From a checkpoint of a small transformer trained on Wikipedia.
Size: 16 layers, width 192, 2 heads of 96, vocabulary 1024.
Architecture: learned positions, biases.
Each number is 500 + 50 x the weight over the matrix's rms, rounded and kept within 0 to 999. Layers, rows and columns count from 0. Numbers have three digits each.

# layer 2 attention value, 192x192, rms 0.0565, rows 171-191, columns 0-95
522442525511448510459486508502557543596410532470471456464503494476573506571442592496511424508492422511468418545590579511472531563492552548542553447397474557463522448540493498444466554462442448530560473474480453402444490559508467485485551484410592495531540486535579541470551590492449498490
492502497510515466539541469473503565481622506546468443499420534478588556490523575494447457527577555557461434419442400547461511494598536497527428428433419554484534566449496412521472450449453550474467463488468517579661436480518543523427545483422444564456499500540571441466449528498501479489
446406465475518385559528518506448538450530485409607460540429523440483450529535465498585504459490590445455527483529506421488492329528493501444478411573479432542524451612565494446482538536412482484588498517468560471449565481377445416605484491535528482501395531566535502479517417661540611557
463542577461528500508432513503524494548570461481470577521505473491451514461517524554521505541540539477548502497453438542430520618463521500558413485496417522560575509488518610447549469476470396499477513548511529389438474479537435474524473576536437563543496469517536461446495477498462497481
496505546445588508435504412555538482495498457479391574520485499472585509549543479568521516565536497446527516485482466538464595528521518503558512465503489545412505477530543426501527408467519541516465599523472437428514433519529501545500558580539415507465418493543463457407440545433425411536
502511592496417463474441500474532520483541553511500460552482454498480463451471536451488558540551470487478459480487461525557527482542521474509529493513501597473506476466557439492447496529485418552511490480490539479528495530479494409445529525482491472575484473607502573460457540511504517532
483512512545406497592516634502614445403524494459585496388498565427428496483478452478479466463559501518464575527566518439446504508497498499538483433432508591585589359450519492527442525551497493507567486510548467427437611457423503489406592353413510480495478529602508586507506547557563518456
467526554548544566506491437430545528521556492584409473456500523471470426515674513525402443478563459506522497500483401464667527523564546552606412395433627551430530578460458470456467470520466494546500620482417502353589428471557507449623504557458545557547470417561482419468431560516544437489
533480505549526440484462506495474489486500690527423467518475503480424579595441521470485597462508450562473479409474433392490457430461497460451466584472430499536577526379383447518355437406482511498427528523439502488450434549531597530540487444595468520439515437410502550490536508499432481508
518492583560503543570516483489458456512429446559565590496589430495507492417531502468437560556455588465513438475423554452573521468453541509480482464541454519407497515550458540613483487533614520482599461492473542532619495500523521527485407429542486509461525479551474456523465523363546526492
521421538367645425524445453546445561460381480415513526580553518489525517526607495518542440535515575502525454457437572515503489505515495385507578505537537390416487536461506484491447500479482572408547467442500451582341493552551640537511491554592401445504428571449471633516518422571459562526
485473457407491424490543439517317646506500498451499521540535544472524518466506534588536515524487528507455483509435595491496459447484503574511472520550460413531545578482462502420524529451447518427511477523542545492542475576412519468474492539562570451430491459435590414498553519552524556431
523470518561502543518543439523517451447509536542426470447557506527582566447465412462507481461508465642491582447410503464509507493456540518545585481538502433506481621478612492442653466451454535492500414643452440534529459596469459526480443514493482495427556635464450463577487436528493541485
611442581537486468468462483432488528456471457542483518503506523409574558543500444535451467652496533485497370537520522517557527546580469496551494490517519483454552476534505607574531505540452439517451533384408512512454431565426434547438543486549551519529591513524523476519440579440448541462
526464437593458420409538565530519482385476440488537602483543547492431551546424444573464575455536483531523478427467549564511565523543467501448475483468517583508528522507420517493547557486543469553523493428459557475526475435553514550509546543437507468508542561432490544516531609497528591588
517531530509463498477477502495434508496499478523502454463463444432600451496430501461466477473514466465507502562520424510538511543421507547519615453536582545391468510646511474460544540581449514436494519506526439419451448553501439339523411564442530531541476519516488400417498512441488489538
441501492487464399501501565433588526438454461389542557497523494612385519542520493554550526500476499441448442523469467497356502425531487503520508467445482500472609426534522614616483498567546455523470511420573506507465504488478499496540474518530466531495480472436484532519576431540567531530
440555475425426463565400554486536511536480534464477466454465555547515446510394481470511530489462463432501515613556426459487462460593546489449401598455515461461462429454443474493465456526573471444579491502475494395544553400495526480518510495574442510571546540521451519464544571590510456574
530462488606544502464481534404497443433494554532528498602438489512522531548465483381456540540549583526497540438453429516555615547508422464396569454543524530420474519519495452480471519536570561473481442482489472428512464487556510503580440567547438576509606619476471464512461505442520539576
445569536475563537543564572580574501504470500480532464569445498467459407513573479421485524591462558508495447488507522411617455551473432430458490459518389447554554491483538415504492542433475561539507497536551514454546437451438459544563469470577535523589455543498544533389523452547632472454
446534496568483578453463490404532560521469548467575607438456594602484448456450480429457622565519451461498456444433464481467535488549505597476415505455394457513512466452519428452523436564452558480523396377502556423531496597404514631412472503526423589482614473404478521427476501521444582453
# layer 2 attention output (transposed), 192x192, rms 0.188, rows 171-191, columns 0-95
490519456456646462562480478447620468496504405546506543478495482472450553440542380550510567540540545517579520404421467494564504430463511493497442542538510434534471578533584485481481487517502506451477456525471454588518580516531541475442486502538409524368486531470375500541492443467489511489
471419536504467530419421476499521489574490472504579480501494532500425487454481491497540535503492545456512605536579527499530485486435475540463599536597581486523521479590481578514481502543497430568501558483490492476475493493590523478523436550527598428560429550475432517527588457525504471465
515518570415447579456483409459416505610428530554322414465566367533420494445435483476419328419466452370618524444497482507484505552481475437617526583498444633504541569444460518508547479444555591595411517546465484431529481589567533584422482501441464453504558386443549536524506461447516471473
493479474519447487503558448523480505475539610502493429477511502485489509565490436481497460439497504506427500430505511470566540431460477528388529522475487533485425444476501509485492543528509586512543434493508474515550544553548530409507543460496617435479493471527473531550473530489527533594
504440520553478432512441561471503429492593500543608503428513566483445487565489510541520500483512522513499522547543533524554521490433459546407490479518468528587467589452475539525431524527464491501607469450530531539530626420566545461438557438472574502508586547484493533541563452542533480493
486505481450591459504545518522475492552471553479475554493498520468512500493452563512503462496480508485478590496543512476452526543427519493507512496460538511513508464551460519521530495501517546445448520549553507519490463475497516533536436463500506522457486542427556476483534502532536510451
486472504448597478442481455529570609566459422462449472572448371538540566384568575507584478468475460466552454420435418551518483573448549512444586500436523453476419568566522525451625455477449469481388528514475503545569443535497547570441421436621434537507509560473605377490447470480442530502
498516514475480383551479580539504459548499485502515508610495529503524546547427533545646444505491492533488585437535479552441431553417486573411549539451441511482397465512495473579620443485378427437411395518528526599539487447458499577441493433600552425435466512522501573547444437505564537449
435472576427464415588519495551576466512458480513612516528551507460575556509575513483493443493507474382502511457507583578571517507491595484515491476518581579463410548586603474574555465538493456468563426467517570599490536497510477476484516500386485443479478514508449506539515501440494505540
517624439456425529450487533481491521467548588460450501543499564501534533594521531460582483529469368600448622524515445540482477595542548508453506438511549452456520477503476472491542474471481542518397515537487565389445470511556445399529523492470519469638506489510562484508503475615460470585
451490492558414557567489498573527352515495503575509463506414474407497544544430521468476581531370408509442590532438532573440438435461487539551522501530481641616539578519484513485548437478622490617503492525536615423572500407462469459497539452430417525633572395571583494491524536387531493522
446513624484484554485503499466500467508472535479476373460521456547448458538502398437437422496517534492544480491570383518541539482524527421574607566496536579542489460534564504582433522494508515511529494407566451442423519471561451563519557549468491504544421550534422541526422508456440457537
444475512530433582518487452505459498542512477545512426459508516549402466525555561513426452479556549496414466501576460451524491495535465506416418508493463484514538485564475489621409575489467485542502527431541514415488464454469510522488544569457570432564453508536462510463507555402519486454
477541382476562492488519557462532533537492485530502544508528518528487476491579524470552567547430371552507562548517532494476437550377561494576521556506505506472538541476500367523556493498590544451484461532590510464517552426461498425568453500473431486462396526495452562475477458518518413603
528533523485527536517490513451539536465511455459486497484544458518532479489535532483522489495440509546501497535501509501564493511425616506595494507478524437492474478472545387490502517582510466363571440560566429537474564548427416558489490410542402531410510507554467538456504400529477338423
498516515465549523542458458491526424471574490494452474445528516470501521501558445553510435507532618514610525425501504407458521477545436526406415513486444522512529540413512578608476434456501449545504515490451467533534489537503674518430571510567474505451415464512529569552395547600478605480
541529480413474533475571501477388601533490603514463498521491459407604524475420493460552442466406420566540570437486455529545537571539503511583599642553544519504458595469499446437496515522589529537481521498420429516438424479504424469493520506434492470423497532582547514492511451548462403562
596489530536572435436562544430486508461541498467505509515515507465514485484527530460485509517523538525485480463504564531495511478473466396544596519538523566483494482515543561473531563465434537519456535488514479569495447622466481503492423510446506442476471428417583522512460457485523510497
526580485503436528601440462540471467468504457536510465438587532447521506467528500477529475565514549473501525579532630431422444440530544535500462464510457501471504546431428542566589368476480445537540546623472522573494491487453586400477483478520480496599408388542507541450453530583501540485
606548538478421426516543446468471518538519579511432458442473539498494584508537599549612455518520435447520530516537483500529540414430597560488516508433526563465415472525471508523555522547444417388421452559394477528487508548629520451576485589466578433480570496548452477605438424505526547544
483471535358501422516515541495471555465511543545492490589555480391566516488500568511531550471496493509474560535544492525476465559457539483509522476495504502432427555580523533558443565405587527520520565594464444563453511440634452358592517521522538462516486452514456474628569519457489362629
# layer 2 MLP up, 1536x192, rms 0.113, rows 0-51, columns 0-95
457485519545514509470537485541470507555489508470432442561464372545575493531557565493527510485460597480462516519481532516536442530505395415559541520599511509509608531455518483444514507487461496457369526524424437466506521529584554435478502490508592450491516436590501581592466518547495379544
488475539461515554428430555484552547458472562535453517595532543448516453432539471470466369461413511500453417520415585499442540595462616464499576502443449461431472564449532515516581519507483632463595441510576610543462513478472515453529405370443467481555516573490569596489428477559462561495
552565530554404515477477491579463559479520596547418458475503416571554435600555544470538423444532554449497451515508402511517529559458421514532470501387434519482494468462519483473515501477494449475480409436544486502554552529618453526599528561524496605475502584439408591548438452531424433537
439538449490546484408461428482458438518500523582554464431546519557601539488488450405530515421359462486585565403316478464489439548398545527591535515560464527520511476417467540439540529385456550554466543493469468541542521513466568483534523560559565480440473578493435552522470464516531533421
497479483478573545392482501498468421451479469518572450454518483452558559535568420519557486463528524447608469529467640585557630482523355562447562444546493546486480411456510545480398501498602609482513545474491489596474443518457544523388502416492422555608519404436485579480550473533543560373
507530488495530499435509472607513455446466453480552464491467515446443507525519519531447495557548416478430534593524540571438527548454509529529496486526491510411404508513493471500529520497544551389526429494433540425544576492595569459498573491564581514406556502482437394496565605582490565466
543477524482487444476488480489494470485445468476510539536515483473476422524514469369445522521530547451499470484484474464459523480502500557446569476534475512510559531513466577501511466434535593534472546476493529539379535469480483537539496457521542507496437486583604504522508422459507592510
440506516552484445462620556610565543623490490525530531452557556447530471502427474477496475398493476517510467463503322514542476452532550442558458541512442508497521544536489498537535647487419484482530524433436520516535515432511592471432483417524455502465394504563462536543530508608506509504
490489453457446535483491471409506491641471500383461486452520505457530536519558545546558482434492527551505551498529542534470553459443539502483551624510489555488461486597432577497562567566508460555489570532510500463421500456499539483474545498471475487427505493445528627405456574467553487477
454507556497541564453430514590504530502558523494386510408536490555445402645489521511538529504437427439538400588474558412510452323400523483464491443523508448439510385414669516508624529408591439592520365578514490460517629477438601542500514422402545473566471461585511543398535494498533580581
470469505480435555531448505469516462509430490511528476510447469499439450468507562536424495482499424402508472475559547376509544445571531524564477534524516536505436469517428536595533475439564548431506543456468408457462521569461499454487546513428463553547460597371466503508563511534448546447
405499536545481405440564503549423438541500406442604458485509542538482521478511457512518470545396455500446483415540436553497542583488391484484528525378478489508472541495564481487541521478448517434558570408500570553515572486477460482563525448443414531511410508493546583447458570512524539596
560509572476493440537478451453441471523500514531521427509488466486557472455620544461508444542498553529623513460445515569397493521491513500430569536503391459472429525496497459505564578465504540496457503504599453473508472628479530534486396445489532503512561485561580548535463487487465472416
543525548472513516516438441500585473548521495476489506472466468458527538492527478535521506422497495439559491564537469523423489469503447486580489470499513492553525537481448482521498546529456484500475493470524408571560476524453453508455521434452501447527579534447483463619541496510593459541
551519449542538515496550428414463425513419653448510481532527447585520582515522522442562436486482417502500482542563511469513467462443476483528542418450456564438532515487549462504522457538540449515513463500535592404503637480439500464608541466438459576488416441521462481505482486457495518504
516512530524525580519511603512474549534430510450531476505476491488443463560537546490471539519511502495438522444552558484437426450510493491637465481532401485523559423534443561587541521468499435470533572497471509513420478508489512492513505495473472525465447448485495534516465521455539444501
461483519607544470508464568529446528481543521374457437444491491505532533463422515567515382563579488421507494553528498504477393449583466458521459501356435501458568539424576455477517609517518544476548511510518569562435483406391472478502478505533632479554480467460472534519476502566497460404
536500488411517475374405500392520566490507554463415521502428427561453407557413472510456526434456513472471502516520541435568485375461578584494538569455611493365514511512548455534548471519453494632507530454575425537473496490532448473526523425478468568549507498629562570540514497480466556536
525496527498581480467491578522501471519484412504488435492543527518518466439524453539483469569503664528567431508462497489429558410472516480569449488475558507511447481542484509496480509406477432460455476473577495465498515601486445530525467475482440479515501567363445444501457546486506562479
450436463414526403490457516502481464474591526439566446492469561504509514442471458537564572534512488567531409501518444506427456488614531504461388465389447481470517386511500451478483560411514639518609580479549431510480538630473524485456450460442588561472491595468461603487464428490509451482
492634508507539537474546463506500567530500528458598512559413481523494508536503511478494512511509465498517567489541513457448487447476458485574464524502435473468488562494487500512444518451453563473483489446532506453561578452452493412504511472482504420528495492400470554512536589518553567513
570597545488581451565525453483495493537560523518375424426517507511466562486445489513416358665503560534603558552510398461492557399415545452535356572518447481441531558441492502486560537544513451426653420481519392508592486567363525560449490469473431470509527473447441536384502515519583346448
494614537476485521424468414449468526545480502432440485532585523586465479472476501524443485461527413507463558505502520443572441502499470473514524430534470447592538509416453573527531574504530557425528475530490484472530475524522521557471408483508469445427435480426534508513540521514484499525
410562487451478489455548512552539581465418564555565480524476523505515465509411511420489457547457488442532595553420422538514492539550521495519547538397533527495545541457549520444499508526495527535459536452514527481515569503586547515431469470393506458638577430544525536413525491518452500559
498441497591439503500427402431417489521526504510535382439626491501444446444473507418541509662493454499586512596554566409457527469471545501500483560492481472509573490486585464523610587432547566574568585512523426435486482602502439608522524438470496452569497478489485433463461563437508452585
590485530509554512474543536485551455510490487464591534415492493549536516515504517584550499510492566476532573579440483524569499442520455507437536382565513444459494496429471516516569501522496582503495521417567445502462495566559485479451451526506496481444488577505569484460509484521470532469
468537513504555481523459486476493505552466506475567488472503530445443487495544582483512549462513494420520501457500545562436547504462540519457470451549508530488526408541498588394493454540556475493521603451481485513575542452487445484556549419460431594574486577452541524469494488524557496388
493569546488478527509449470459476536572528493442475468463502557513508521388531514429547506535418468497557407512454494497440550483497552436529478494441516525497438557534473503396597551390483539556469558500485509413464612576534429477566576597488434593565529530553380518505541466413470573454
582548622454491550405554491551451498524538414514534551575436519533466473504498521425524455495498550506444457488576579497559439507499593466576468484543527456498528492472444574483468437474495541575446571486490565452521518496444423483565492440447514494491586525497569482539520458482473551463
485492523533513497485530565517445541499446484488464525532446484561538505526529536532511451482473496501574515385550523536556477478437468530488454489527486443544515490438562448510545438423506481498415492531502540556476396556545484529478391407479458511485549485551524557546496533494490532591
333520488555558567440416554482567554492503475550450600432437519500491559560508612496472585527391481494534514544372429599513551555442540501501583512575572358497512442462487528355352508475594482467450486490616424489428429506578486445567531429587435590454613507485427529563606576586453450534
544468479471474473454486412448413438548422424417534417531434464577428491451442499437556416448427438531537517495524475527586462496494397548548516565520488456484540457519573559440542490555497537529548442521466427504481527457522529464491492495468492481491462553505540469391462474437551580567
619502528466582569464544507414489414611572456525488476554474508484479561426455613511497595398491532474560507579577402564452516489469596460494523456454570492559605536425397522473565511574445460449452543495457483571518521557413526495523563452460494459517422533435450472481465439507461488480
526534397438453463429479597441571485466560540510492522575568568519551575492517544495568372470414452516603523427511608536521489434448501461628554504469530517588620556484465555411558501462601513439495421501480457483534398376435476490440522528524560461545493556503504458577460401611393545533
466541460514473542431437583614507511561525572497355444565487516538495533636540467457528481485495432483465563488565450531581479449516506545557500556379467532481547421493469416481464501555569487512393527395467511416599610584537477496506444552458514425492511405511534482458552469488482544480
518544427546538516489500538471511431463502497433497537564386442462469509436530533461529561550518453486519524552555481532580502533465450477466483536488476462544471577595501444423585452406512397463515508449506471492406431513575480519521557553574547507527442534568566577557514535542481524470
440513483436489444568560552578508506585531439480439481514525376495498487590439542446529496544425584464511451465579489522506479521486474523522449505469474546551486527480556520433469452451510502478385502393499529575498491486505452546452589436487502551503562505396514578469476507469514551511
543520459466491462451405574489510417399595503500525447491519455481543505450514567497522562577483384505645529568597490484451516497490437502432454452533526467525541565470474486538430606473493509502572539416569498478483440528495480556480505572519557595570581452518414460538557488519471385477
578478534427576599588422507419449421525557472508547425526513522471485546515521477526420463596557428456524459578457568459457514514630476487508441498425557529535541417512470474424571478488480605516493522453528416423519623549502477531488458409456405495616522435543449448453440445554483582579
492447482481605532458487530491507457471525451450518428451571563456429463498510529407477594490487441511421417478573540442421466496514465460584558566682424369451552542464477471478543482450460506566483496447394594465614528471466512475657501499513523504568583528512482563472479439483530476516
498485498574549356514551445504468605516372462520556561510465555512386467482505440487474503446449505417429467573570456536508499490527486525521480531480484500436506480591507513451492568558539471539441679539577474543472510520549498526454429521457492411503460640480512473465508506543508529573
494479612443539501399465597503512505527503546519553543487517443467495364543582558497578421515482445473437466512452566482488471435538575527464519471376537569514579520499531576427502552471478475591596327498440629394484542549436590431490580494420541558535466593499501541514435440425535562467
394516427480550454494446507526556583456419549527603492502490458461508553551476554465530478425356467544506576511438555475514457576562437484549430454519528549462543549551455536482452456442459502516461489547505564554541526465521595533517472498424467565524568576493462485401522565500467525480
558537535419559489502465532494468528499428475442469470475440515566492409561514445574539475508559510493438503494478538564547521499507503546567446484498577507476465391533433482462585442507571487568431497527469451493493564514538452545470490477442466523512501530571573491515609505586474507607
557494608506530483474432640420457487559579505527447494663478477447556470492544505519500517557514443536629414657508442490481509536357424468519448534482525530488481509537403508501452533499433398476501420547491466533589489533445550523469473488488515539515499519587449486506375455499554460533
467539426538500470468568572473553555502430463455540485483555560534481516430516474410524405479473506440529580409427504518538484510477592478485502536448466510408510519533441433525538422375470489480434581461527547449418553459449425455607474554550555596547441483520492549531487388454542533688
525426521531483381522515502508531480530484507556527484490509457475478542482465477559437536422430481484482484495537537570436508521479442539467477488492441358516473493542529528446590536466398564493372535468501485573555430464481518547492476499500490530460553495493518503548470512433551540509
462494470596490478483488518532485459450480458464479482484513443495522475520505541466534453468393485424501556472497476518552508511480511475421514558544564518504465491478533527471558468499422509487525494481511437468465540530450591481469530506411556497517503488477494504550540513501492478432
397636460491438599475603464534471546461436582507518474415504485513458405446491405522448447568557478482414544533637571459528434490489472600575536399504541497520520490410609573511479530513545472489423521464516522527503450558458424537526506462537533555447423503496485460464534568459487532579
477518527510496517525490514512458530503524503508535533493499524462501516474530464509435501501523507515452514517516526498490457495519521467540431475511566491510501480506529484504500518513471545515514554489492503496484462468546507493514510459475514518485481503526541496516522476486473497489
410493549487505481588497525512484589406506487529545562470511568421436492437523435541556519522533416428462583513559451556465456440496407381522525553492545506567448522544563507528543490474430494482553529434431514553461532498575475470540436512545540493462486428485518421403574474465471531579
411436469481566518437471530454495479611451489527441561471465439443463500551456436536490549595500544470549503484503616523547503402477511538533451466462408438488493525538490455402574409495498549459550548384535497413460487610499482567531486468520495590433552482452524522554577448401520443550
# layer 2 MLP down (transposed), 1536x192, rms 0.037, rows 0-50, columns 0-95
566533512468542525485458523534488546402539496501479459424457572484494507535539505439539514456492439397409599528573444551418505549636497536523401341455507620450339516443495559518547443435543412524510456477543593569459527512397505537562361480509428569544446467509471475439411456482589556486
453525473468515473420482500444510519377398464575521554514468512539475558488545601471549585453532437519520560508452437393407435571486451454516506437491433502489458489387492393464408593527476532566575488472508547525466421547563414472491477643464551543515453553519528501558527508572443490507
525490535480513612529554516498532457384422420503500520568614502486489586440517454501542492553460496568375392517536592585549543531487466482464548559451469537481529583474507581445477503468517564476530506538461492475509501425562455580461439496654491569454436486382474471540552571476568501563
469513406553509563541447486529459574622433477603443512446610472505511530409493536396544472433580423455427564488430438560484467435528495479421524465466396535444522550462558519335604535585458524536517498550569525523476488534561542601482423534519430557442551572499445513530457436488539576431
672516452419464442345574511534513545499460481528634509391549476371446537581536419527450546528483544434580483467519446489445580434471380408563470453524580482537540439484527580469484603471531539455396440655326351448455476493482448516507407463366519522501523517419572555545504552419539570397
518509550665457486441537442555573498439529482578540468458500570506476399511597576509452500454528415515409537523430586481460528584542560432439510491549505559447406461521477558507508516471507529470555441507468478527543508552508536527446512484495622550499483483477397444586440549477458557445
486486514528502499476452435520573522547605531501480475444484430504554597522469525485481449519409552486518404526494509488490529480482426544444495478479567506452536488504492436550531542514455486504470481445377522491496484535497582495434503569433505545505493494471469502533481524526450512476
386439611512454546422487633553437551537510469512535514490493591517511508501528493387424482485589485537480468479472288397505536567528498503494492470581524451428535509534423453496523564477486402441616519455490387466545497347483533523461440488482444384477523481469445458481520451543554501454
566457446525472683478546460473471407576436466423498505495518476474487497536436462511563490443608503549504556559487517498426521531505557540388505517446497534477419454587528603507594511566407498525508586553531479493485555529437529503461509450553474548523497557461506546481453483520554480528
440554556531506495478474486529519436518521522464376516494540460473476473641453444527519547518543438401519544568495463444569559461414473531444471531493472508526503451479579513547453518526595387459556378540492581453542669483515455534557491533527505483445482354576441614462526463453452572553
512484549484469518410416546554474465518470528533523522477529556467412453524445532487541468463546480519524555446453545423458452529602432485520484615527474477403384387535554496557529450472512476433443424482519415487611516536530477461505518527492427498499474500500538437422584544539532530613
416587438462393493529516573491499506493538537576542485482510448563506526391463502438448480478575434458506537578565512441512459494513526531538458506627520530518505496490428575532588439511464497557385513532445415552443496480564454378526549564513456514491507499517514580545559650548446521554
514602467499535517468424520512495510450448440500472384487577482444589503508515443484518546492433528498487481523566575540469456555534515506518452553510433536433489553464487557441513564450506537392556508548529495470497462430522447538482513473555530494431492470494553542572445553469561537589
453551527498496535505500486483477557544530494496506525505482472427443466469438495440492559504486491513511530510542512547429579531471429581494512556489558541491531443516544444483401561415470503453413435607479524537509522481489436501517485468569610531458608417419524512534518539552498447497
490379495525434468490471555462428453466535537491536482467559441547473532514535561506411579527379491500539489566494436573551454492459371478456551518653519477565500481494516572531494533444408421489493355567608496476409511492528429543615525515538508467481528502556482430422444531568533580491
478497582401438452513542516425481520461598523464535461542511592474415483492521488440454485431504487589488507500438493456542495499487457461517527493535530504476537539485481498540482534463448490546538504533383453534491517470568493495440498513560513490446535554522502462448525565509494413449
544570491565508401550481482456514531522509454481497490509420420489528582529442526485584631494611648451496409467427440404408436615520428503573505554474528424492545559500524462467454447497499499433487574541552552662567457472425493540425583572567416470454563441507430424505454467519456473460
503435567520481448469515468415566513568455612520473498498429468425435463420465544507486525527415445474459515476424466448541454352387463580522504437481581550398506509413526467492484432515444597566510505488625545499558430437484430467441485537552469486553485552492546497480456521505434598503
535433558514500483332523394576496501460443487591391523507520538457536494428598497451507502516555424477478479652488511570522465589546508350420453455450590461455568603545453494580500456482625580604561484469474515395515433438353557444475525574490522505541518533519525588527505497468593523489
421591416549532381510539587501523407540489471562502416581558466508470427563535474465574590497581456526496529450506404421441450494523472532567512560556569464493451482493484582512527543385553494621515471488526507569409409409576564478432439438491486437422535526520545514565488486462583480435
556449488559490491524515457471490530497581478480441478536478517464554458514557504513451480501525509505537550495465487562510530491516430495483510416446495435467465490535492457510501521502511513423484566460480515507479516531577491494542506552537515487563520526491514538500525520451569556527
435550629507500524562476599537540493583464613541589565403478457536413615442351555542479471535487579439500454435524537552427560396459382508419542518442531474520608487482486478509541514450444426401509402532480490474547575496424610377531547551475564575512521500488572458516570530488465508389
524459452488461515501574462494542436445586539490567485540539498619545527512500554498431521528505467539493430474526423401499442503527476465448538455444496518573477528554505556459509466540430544426553475477514493552475420528520488464534432485595526493438508541461426438477474477495610485570
540428471515577458472518540565450418531450436566503486486557550460458464555527493420483528408525499449444491537476511429520427484512528527485461499495568569493489480491453491529481526496517548477499507493503529548590555463500522489459473542579547498446609501544488482422474543517530497492
485437574539488401585447415545505463517467579425539465531521452442528433403535435422499529511446431645563577469515440558554550492465574450650441455446452457488533501328449504517536406548415471518373501453582471500496515475536557445548580515473535534606527690576582537493472550566551538592
534490529479555504554569603582536457455483497502569555503563535523422522383483493574483496547525413535522402422518423454427539400362399373553581455485467575460502547489467456517466469574436502458469459497500482604499586509563489536518523480499456481578486549489490553513481433467497466523
496559577490458534470506416494502519529544568490501529395479568455498525483509555531495477484567496447543543525445509529474512542544441520486465520574632458440526434463517518480557481514494478467487513501415459509518550440533521439578477596417499493532517544469417490487538472473491481440
547599576473406446564424481413519521546444421482426467490433518515483551440518480522543613440493445561543560483433517548407566426501554484483496461453542502487532580585542521438596563522519523544480564487456523424433517456546458533476504489497428527457508472465329488507437578460521554463
522491471540439495588525510508489415512460514528428469443510511450514445520476522511505496583556524529510521498453440509518532459492433510553456513537450435506529544487408515516532527585450540508515470599413504410504500493543514463475524592546535439478592559475553504488517575487533460517
533499537547578504487440445465467567485529483562520629415527541450518506487534511502486601475513509548442507499406411489424447544451543506488493500532514421559457501423478473451444481565553457483476465469520467487490487515569517517583440522488503467455539536448575641500582604503513539434
455437535375564396643561515424421384486552451455453467526367458502446426510519588435562541547441542576491513531558541523427560533442596361501485480503537470516630473672605488503470534480498481421424489469572608462596488429645559538500501420609513468531465478524561479519542410537471453597
380489454576403446506447511520450377487564585508693519454539466405496512513430406464509584519512386404593554386369349536532386484514547547502524514537545529578589528406484492465511498417450504543448521469584503504511492481462475504480592469453522552557443583577538454453496613495485570522
480396479533455539444486518539572487518462538556426495406558565525454466580585538470522523420493517437572457468449530548527502530586541440451615500423429517568610500524487458571486505504480439458389498562464478523543423474499517442451552558463452466489476493477511471443489514454481539631
488532542414395572379437509578541461542503508589501550531587441528460560606517487535506403340460365535510603458562552414507459354544541590540487501389453494594600518503482493462503567397472426463509464540433507473534462403500471530510546637644503438579526544508517483580497406593449619508
390471520547514489510613590557454417448577463436442416566477515552516530578519488455445530465493361443485471548479499557498422530665479569523536640534493453453473451548478561536447437489574398461472571515576419523445563531398534551466418485560495469445463521539524482509496544431503419424
470453494545473524531427524605506564545529465442477514508501515518489531550552471426465520500569444528518472526498585493544491408543498489389477534412525499546556476584507547535544438491543449465513443525467514426525459473500489484491528470508502496460603544485531444494463496494536511529
445577528467497424410533448575481487557553484579505512468552465498443421529516528419553545599510540525475524490441506453447478526513498453546483542440499483519514519417481507529494488497456568583434448515513512546540437463504503550525600537482526476526497509476507467450438556563492480507
533468540494576448474454430469522591406535472556447467483491464513485552465372477449472473442480550421523507638513448533437555435503545515441533442489470601539446370525459313471595464426449532478531485519494439436437499537488549419452432556457518578544487465537532440498415531564502534474
509479468489413514579544458486521634432513573448571500505554461587490497473490516560494411472403526466471536396444496558419445544647535583564531557442544444442531453531457477596408465532467592457438556424538399417456579483515564523484495330417599542519442484496505411563506644562540578494
503500562487399487562500538519499502515524434483547505504566463520494610481478487488420608534555489531496527482570572526545483480491461490394462494544513473459594502579490494466477432496442489518481502446506541539500400595458574517428512416566530532530475480404550500508529559496538404473
475495510535558442558524506460409493507495511437435504480487537420423493503519522534473515473428382554490459564467401482454459493474557466521530477507476516400527516576476519468500543562537441457507587471429485491489525492575467531462495591507362534535556537537530436475611470509483557601
613504523420421462437498586446392468532507504541579518571513485551569471571619485500504474503499423528436532520402499519460574475576453512500463488521562539431573510534519494406493589468459486472545319460447588458427452465476551508482532590629514452522443471492432491481501530545628512473
478509441531525512529440469504395520498404541592506570502478463496514534519584448497555545540539501536501584487502546419557494527426582510491476588488459506435460533379325455508504433489503491451606436585422612509460463452503436459598486550522551501517512464486484451480475547587455496495
528411491496545472548567456586520509449565494449510539461520600490545451515550471456479487521461507509525511518447441440497569535509485458442487501515421461463463485545454420544468498489471536411543486547465472408529467515423475542506494492525531471471526602505515436511528568494474501394
476465574536453510530415544509499470518443465468486493423482477488568465471551534454449501462475535518428518486532560513466485525558444507478511487439434460504536500464489516453482426425556548589519582530539506527490545427460540531549517478433540532587540410472500523441478581463537571454
461427447536576466616468521470484571394480489575467530497409498478433412520469422482459558567502504501408538590442421524566473430524497459422432448575522497488462503372460530436473473520528526529415466363548505488523385622615549509463493525513461433471503521505541499521549553375473423403
441568586489468475483446551516441451600535499542481571428561490481434636528403459548354494453527497434471451421538371476615507566534491457563488496493533513396610489558549435466547489475464458552397530483529536441490566487479476471463468587404504497458504523480443588496490452466440503458
512502547524488435500532548586478468490481486572495476466519438488570442501531489477477462552480532450499560501551460526468484492493526521477525497567538532508500498488497518465557455500451514432516493539507458526480497450524521432569520526559508457506547534495447462463580568500508502507
494511526533505497565483453456578433523564577504495436524636441378554551580462601462542572465537432457636450536503511491545537480496539487440508485401495383484532421494489522544520526483433520422488493474428525405547518505539530527382474425516437532541596572533525504504532441551558488494
530492469431521504490464520455540487467514527492511498520491486561485495490520494556495467549519576527492509522479485506551450516531510505479474537476455517488525506478529517527467524507524503521484454513536433517526500493499534504486506497559530444436522472497484494499458499487478480541
581598561529514524524451446570614491521446455484480457597507515493374556538563394517442427479534466459541619452413506470512493471492437514539529454486522517496433465460483472498398489543417421499473474462370478563531449504508409533569562519574513526599526490463442509436485465535588494517